config.yaml
n_layer: 14
d_model: 128
n_head: 4
n_kv_head: 2
head_dim: 32
d_mlp: 512
vocab_size: 2048
activation: "swiglu"
norm: "rmsnorm"
norm_place: "pre"
norm_eps: 1e-05
positions: "rope"
rope_base: 1020.0
rope_fraction: 0.5
qk_norm: true
attn_scale: 0.272
bias: "none"
tie_embeddings: "early"
parallel_block: false
extras: ["local attention windows", "paired heads", "exclusive self-attention", "hashed n-gram embeddings", "a smear gate", "skips across layers", "capped logits"]
init: "normal"
init_std_qkv: 0.0573
init_std_o: 0.0
init_std_up: 0.0573
init_std_down: 0.0
optimizer: "muon_variant"
lr: 0.0143
lr_mult_up: 1.06
beta1: 0.95
lr_head: 0.0326
warmup_steps: 44
schedule: "cos"
final_lr_fraction: 0.0
batch_tokens: 32768
seq_len: 2048
doc_mask: true
train_tokens: 171600000
steps: 5237
dataset: "wikipedia_en"
Each number is 500 + 50 x the weight over its row's rms, rounded and kept within 0 to 999. Layers, rows and columns count from 0. Numbers have three digits each. The size before them is the row's rms in percent of the matrix's.

# layer 6 attention query, 128x128, rms 0.234, rows 9-25,40-56, columns 0-127
074:448542503529595532478524535536507436471491550403501601460447491558418548512497551539514415577484497537462516563417472498455457501369537486488533526575528543481521492516561427532455575535435369521490523468559539533562441450460552585444568569532535466568476504480552507501542512542504491502512504519556565493534538423428536428440528445522432485479587489488518489649518449567550500450593
073:386498543579530587502448524440543481553464506561566532507461470467424457524484537599558515501427539485496466530444515542452476576471471444469507523533436524508463409494506556510488578570505436515514393492562521449540487462529513520489543555548551480568503481521439554594487440548485530443560428562634454460446582402393473420522546458582380495524522554473498531491512467541520451498562
066:534465543446457505529512503585443469487460469488495474529516519566408519525463496505569499498477468371469431498419529451602500548512476430453406518420532577442529468490555482513627527504563567575525494413436536540474445497503522395504443512507493429551536496494578473463511519457436527511422567545587504528529503452472515489369555507403463483513505433540466513635491463509472554552412
070:404467473437519493522446490461479475546509527482490549512499555486556455504501406589511531544485471441502551583497458473466597508519482520547441574453518615414461491604490558528533469581641518576471475453528588548523447467536485468464443458428481518528532516566447493503547599566388443534415412520560503463526520462480535531462603449520443450532458453577507587532519557550502544492497
096:464460371506597512446435534447551505526511481440536491506457441516521456488589455512453495545443478517435558495437464564385527450522414548473545528534524471502435583507456468560515588579494434448466511544520554453523548522564520469543472474469547579532544485503436577568548579474477390418565524482552496394494549489516535486539476502527511476461547516583540636431525486565516527541594
098:507492451487461520426476441589495425491468492544513501505555568539487494476569471516451540467485498579541442422531467521473470485436510545441519525523456510439460524623526475462507556544593524530538465554478476493498536534494519601465568437578515498578451515621548475647489554498423495466504416479488520421476502545515591546471502642548451543534455558461517440403454442499587525586548
096:554502456515513546412522447485571490597532499483597522648430506469431542570552413533522455614451497515450577521380389552405486530458460514522541534580516404529541523445541485592511544499479504506536480485561535499432504588562485546524506449460494531506502536455468499475479574434531525539560499464450437531542515435501530444512478453378563481500528419536489482507512424436522502549484
111:396561519442469469529541539452501474522493457553488496499431623453552479529642585466508559418483557508467502479457519480579531470545476551391441514448495501532552513526542481466397442503521590543576520583571500556537514545511492478551543524469415462517539489510415470390461399466445503492519420460515537478426440511453375480488484478542518476490481529491551523559550472610522474556441
114:455452437559565535420538423485480577546545500528470426442522521543520476555602476449524558463507504407499464555496516495533504528510460423537489575511507454496422524482494568611514487451434534480504486378528482612562476564563489451529590456450526506529484448503496596590517461566458480509593551504521559408475461541424449454542478435531459535510549512543450527574419442590458473415490
123:536544575490505508539487523430576412543498488396475503426489438539525429370416490513505495506447470510487502529403515480594502524541568578544596445496547569474483430483548521510547575472475521510593583467457540447598522459447458509545418578559594505513537506484600606486482486443474398463509477583609509454486571520523495489442470485414481511498492460471456483495574481544509513488501
120:431538435528578530503562571517452481454483390529476487555497429527483472535482534485418439470540479512468484498417426513494534499531531500556576467555364463455577537512482393500454538474306455459486553452476505521506421434440541423499497529576607555479521490443490578528467457517501478553554505537472489434506493492529510477527420566493566459400504521508479524535514486534371484556529
118:465456491610494486491530533491450487636455540464463540513566521506517534501529553544568566539402516505528436457524563497471439550557552513611449452503532493533474521551523479421447548600594419502593504483479451567513543521446475545498563563509502549580554517524484498440498548554510544539518497408508571507517486493468459630503508544419552583529567533563541610463437516556476417547555
121:405556525493569523518454508534454462612547528437422460513533508542443473556470509474559511516459524596504526432513434460472540498589507583393443564477469513531554514418511495491522502601454514496505468484543553518538536483498504552528477503484454546518494609537487507449461583566543393452516456586503572591526485500464533605484480519503661496365520462506394466463465547485529465516492
128:556429482417370576567555490519472495448528502515498539478539460563551613537387462528437516600573435532571457550505514494547511487486524612546504439508518529551476540574545516521471487492579460500381614519497582529462474517530455550453521439545480495469545504447514491476449421518485593493533584503467507468549453617494514526463553578527499489519489487454538513474548585373522476481488
118:598479556518521523478486495464571444476554560541537536482414568493437526367418592529480456506504526494504434524510564447479528455472492561494298514482495467515651423489536510512497501445517557583450528524494524452489484569469509505463468472558541535569477576493533553477522543519476458353447459496489454447536457431507477568433529516430461504454536497457570491503528482547499484427574
140:508523480522487451408530539518481507513524604519468519527481486462449503567463573556544471561557432583497514506495514489513472555498507503479494414479558498497583569504493456439515571543487536580533495550611479448460424447404573565488547544546460541440473512436501563453533601534418602567395476474584521505484544513473526524438481562371431593533468450422460474509457389501503543445478
118:561427519552526486484492505466580442472447620457569527474431567440517394468532444517601494585490514455484527454559528460535510470442554505568559501438648499482438522539482521508540572522570437559505475541542495467548491596578502422526602539509487452492449527560448634535489416534524525453452498521469458471496445543499455525462446461446498593531456440585495503529532499458420545482487
080:502440483467499660415517495555566448500497502521474454538520538610466511480558607485489464616521531502428455476441446436483444550530521577459499363519469536455515521496541529499560623533466446524481486567584567513535460464569418497477482465586561554545552493517503512481440390475595467470547551492542535501575505491471532519480513511449472444499521514499431446576503512532539460563593
137:517505480527472565539512454564513516444573458472470508472492573505386560460480549513517462646488523532469485528443467487539408598446516534530470419539474515411530469492563492595464658529421416511517484503607529512513420502482437465448534488562557512507453514435470469482550423510632549525478469545535489505525560482506505505442543497492426437463521488543455471592549425534510475481613
133:471508474527522535461506447496484454449544482555523510418418585468465470426480503512558569633472498514478414582437458483564446595478461522460472406545424510468434454473485511542502616471497435471539461491563478404528471536497472525480537462576565503472484452479434523513583498527544503541472477487572468446445581477518477398485532458484429419539448521487426473500498359564470499484639
075:533554514579540518397529497427556459499517509564442470515438489511427433509496544561508549555531487392515460551457549526467367492458542495569512454527542516522506444520468542463507557422570607603517421497512435413497456427510537485466551501580557498551530545537484469477466432506478463522498494514591533442454546449460502435530531473452398452583504570487516523472474345556479521560579
065:423499479466557539481463537464542453467529499570508484447536605516409386460513437588501634575464547546445494415496397516524479485570514557470485532614429465501492460466508596476558528474471492454520483479480556397431448467571524533494448428536561490545493452528530496530405472486559504467476439516528482462444578462495502438520531429548428416525481518483531479436580485514625521530546
093:417500484483579554602469529529559523468573459430618485461509606528475481421516514478521498552441550593457557478470395500566511491486465512434400449586403435433508535466529533522466564557359375382549537536488544480459525550496452543470413470478536514492504491492458515473542535513574525497562467523500520462478462484487469493522506468541551496423514421519500556551542477557527458524582
072:453399461461495561573430507581516415465529388465551501431564513537483512411519481428527527512454466586491526541493407472569564561513450504526486478512512559411433538506551508565464598581512370410481589543505530530467473519490451500438451413473523451470512424468453428526535567418602528465496471491435492444558523502469487555467541539542554473436456430520469449546484513513482499522577
075:534526458487628495500575439516466471522597606520532485517452424431449571501483457530561543556526496494432462536482497602499446478505501531585545415548592417523568559522448535474474487521562570414522445595517486512496502494520491491501518508473538519461515505442421525495501627549559591462586475502473421518578510532588476500539514547451593485575440444451587461419478537451463523498469
068:469496542514576518491579533569441499451567518491507465410578441448488567512453530403527515391574512453501552569446568465482537470437550525453521574418471572372497500485539500517507532479467529558562461459450450475499547438518513434569516486463572462596533562406512475549598467632440414516482455544520478498537506533421488440453446453527493499576536522457447545553511459585473532496488
077:476482524487493437482481524527504415498492424560523473440534531472484396459511498488527593478335495428430545519501415542497509558510573468547530574481481523401436390609540509491564499524411549488572578415452465510433478446450459450512483465484551499524497503455577510602458454551486496535537467463484541428444495449404534493537461493609421471500587527460516450479492448560500550529465
070:574462463508486397437528479474559392531565486447450491471575556485510379469522491611525515473539520468443482502526479508456454537469462535552447461533495492402474424522514509507496565409491543524488442482484503432504478592477441504483469572532502497488509490495588587516517451574515534503450431493631527501388361462506473487552489483538410492553523532460543605590501563502457523530605
061:455537457566447580579527510582404617462486536426492484549559489567526526575455477438478545468466519459509600579491446476473529499466512438487460560491534455552471597479448560543449423465440417423474499493487433491562510502529520533550555531405484477426572540514550482493497486406563545466513500548475559538548553553556540487640397536507526489454473480494553432496527540478500492525375
111:430500490574521435398482494507457509515499543425520525557514553504533515509495517465570477454567474465596470531534583439482427481460417518525406431483596521514471547559454491469430553587623585502520398594568474522524486501436574571485551578530488475544505480629459521442564550430440463497463485478606538460533500503511486492461461552395520572518462448512508526508434518516432486501555
060:489543640416546493494521484505499449543431517489482546536481426544551560516387530481441507410559439630468494552490449517480614450468507475489591519472489584506417489436474441519484418520496539554498538513484538543471526493451485459458422410487590527489500487391501408501555572485476566527465568511449477475527541519510528436555620478582519466438463517426500477484494507454527387492475
057:552476470503441536445497436543444462539504416466531473480481515518531673522496478483560505422604454412429488546488603479488509452480454500455578486479429435452426471394517486542415542401453471432567463529434520502467494443496447408527527562509517478544542483453540536532565444553503503527515564515476478491406581478464458490481499534496508422545515483460422619487491428445576465437458
068:486582547498446508505489528394485493490423593596519554410497523598430414401569453443514484554504433439514474543430546471506519499516496407486463435571541411491423482489516506502469523454532572495526504530481492482563519550553571502495524488520508558538480497478554517552519499585425486554488513483529463379540567492484442504566430476523454499577525412475410489449538369579473591560485
067:461487496455458433491436463428580527535426567551463531446477560596472453517512518480437557480548538519494472502434503387524529543482532503586481475488563510497449508536490517523416473540450507476518535451541441444578465635510572529445427486515456511603586471600468556491574544508481426492562482541566579446508529420461503511406473498481424523508484522548466536488488431623483476375557
# layer 6 attention key, 64x128, rms 0.229, rows 8-24, columns 0-127
064:441566496516484486566566532567485480537435524464429525567481566548494443540535465524517506422462503545508563484506458490474488529486579435499482400494430508500502603573426500381621535462467480519442473533484466427548486461412443545594448461542522531592486537601500587445450455523568495518425400525484589459539416510551506523490518526543512491444508531474542543477584478487456406403465
076:536359434509498555484482447480416476487498494501520409500592462440521533468491456609515442536599508475527355575576481484469459523463448440494536499495495510517469473543443490577402536456543532506551401497568527538476522491494563548486508439359563449482478437495516520497589501516555472505533495513489511491461488485396438446594414459522516576450533453502523442477543456494532494558611
096:505433489493554546523563503440473540472556515561632382522567490471352546490458566517498500535527519502530426524510519526559522530548519413489502489499449600457451423506524507417473518540529496466472477462503492560391527500536436482534563480412556481470477437521394520519594440464483514525539462510534375516435449490495472519595487419532418548522493491442553435504483402473496411479572
081:570553434466536576519564418450434443532557489557523496426424499497495581487554527406646508475443469528540518555504571560559452434480594455458532532507492419481519539518497409453531469540507485558526552424412480479493485501531450440484434500506502532492478475514450437539503481545527576489404559516429437589420465550561473533497439512466483450553473486440372382493540462477448504511508
100:453508460482475565525508358381477525514491564604570465476420424519423577516516493500511498490501462522591451622498483418451495528473508420542499485522449444474476489522522535454517528584515478540496537455369515547527579491477348409553507529455512473495505535533461468443480535521500536507441527531478457454544422534552482538587439478507425536582526531493408549495560457477417546483461
114:416430480647530485534397533511532542526520487460432485495533593526535421505434456553498461545507493492491539503541442416446551492536458576510431477523496446510488394485461529580489545519510468525485448526557563490557573472540580503460527597553511443534584590576520581531468456476500459549511481537566604433444556548516455515596458514461507540442496546511532623538467486565551426538512
100:487522439489440547534582579588508601455515498553474452576501578497417468574482483583442433572453487461567486430497546625484520519513429491446520495508466436464516522531608497500500454486492532522463400573557510443417521508438555590568495496422414442493510492567517479442527515426506491473503506435525524500539505460500534461567504465619473542457443520568499458426502425481500502541630
141:585581494545560460362499510396609465497461462421508525539455491439531455555539518555507492487467530465493534532489506501439378482487546541521534503491514500561553468627429482486538565454384561549449581497525448526551527424555509495527474548588508553487445513471523484545512505605537481462432508484516480568489528477495534574382511515413541466527566532553437505521525479462534624525441
107:484413526458482542485450461552528583479459544553478517495569503542504594480567497431500580470512566589509574592446535497568552486573447575533466465432434481543517448587521531616472549562481517521456536472477501583523491466372415582462482488448518528427494452448542411429505506461431555510402457535432482491469440461476482521580436579569504508550485523524511466525469507520614495456481
129:490463448437475464529465528557567610515605465588630458428565487452553523521515487504590452537466529397628485510593476525500522557521502530438521481409468528440543425505499508519510500509502486517404552537431500559441472525440461508436516439443441406506494537477517557569473519516467556552564422513487484523455565430433502470543471433646438469531457558439509451519509487492493471490520
107:579435539522443453555508466505505495580536484541469508571494451493490483373490503569506477454480479642417449523451553578541540511499523488463488391534507462520498476487559497457486487505522518449551388508530527477569587506443444537446477499498484530554493532428480539458515462472450506588637524440424507365523502467538422543506551464387481521558534538375580460463436471549506485507469
106:479519453575500587540435474493509547497413521474469412533509439586681410530550455467440471476448507568419443478487474452474395510566487432493625579598486554525515514493539563458506485478478483391477396518497489500464479471498505531479486502604561528509489509543493541493468500511469473566517490479462441498576528490452567525503344541548574446546527533481520523490466517569493477482441
115:497409434420536530499520538508430519498624537528563478522587418527451528448568517504585540458494439441442428565541585437505484531553436545493519584468483481457580564431530538475396527497608511450491463514509486450478563464402368519505530486481510494547490559495501565548490510418509501546477454455615405539407464536509464525473534461496482548547481487445532440398457505502485457488543
117:465500500579533530512465486489445476536482425484552471571570507527599502514510421510431516416502466553480479506526466514507375569596451530555484565390494542518485535489482504459470376468400473549536553494486518534491479465516603456480514474570522508509514476546508529561507560519539506516494446458452537473454625516491430439409450563503569527443646497481518617515554612507557460560495
110:394496526601530476443582426464443540571458499482464591560490544545505487509480548499527492526468407494560452589466451540479453608505524478468578428635530519473504497472466518568483447504476512543559431506441502439596424454551509423485518476508476540479543511561517508535516503491359638457545517470488460565509478514470465443489472475410527475590514522542460611508422448471477530482476
103:515416515447527482446412461392491469534467519617558478419475484587520467425537474586498537480580574477547522553445464504535451507537529490530450531495407493543464522492497459508592441564552501500547584503513566509481453492440474497499619493482505464439449545499596515452617380475492573540526461531376462470469441505434459601491566502484536524480484496504519447470547483497389484440530
115:412355469484568494505543440502446482539436591524518519361505485599471482527479512424473575569463438441552538487488480493485486552570485438563460461509506468529505547576533548566491493497525461492512543434473457479473466502436505500430504556505559508460502540374468527462419625493474566581520478566542490537501438493500507490543453572564471531569487524411411558534461567572538569463435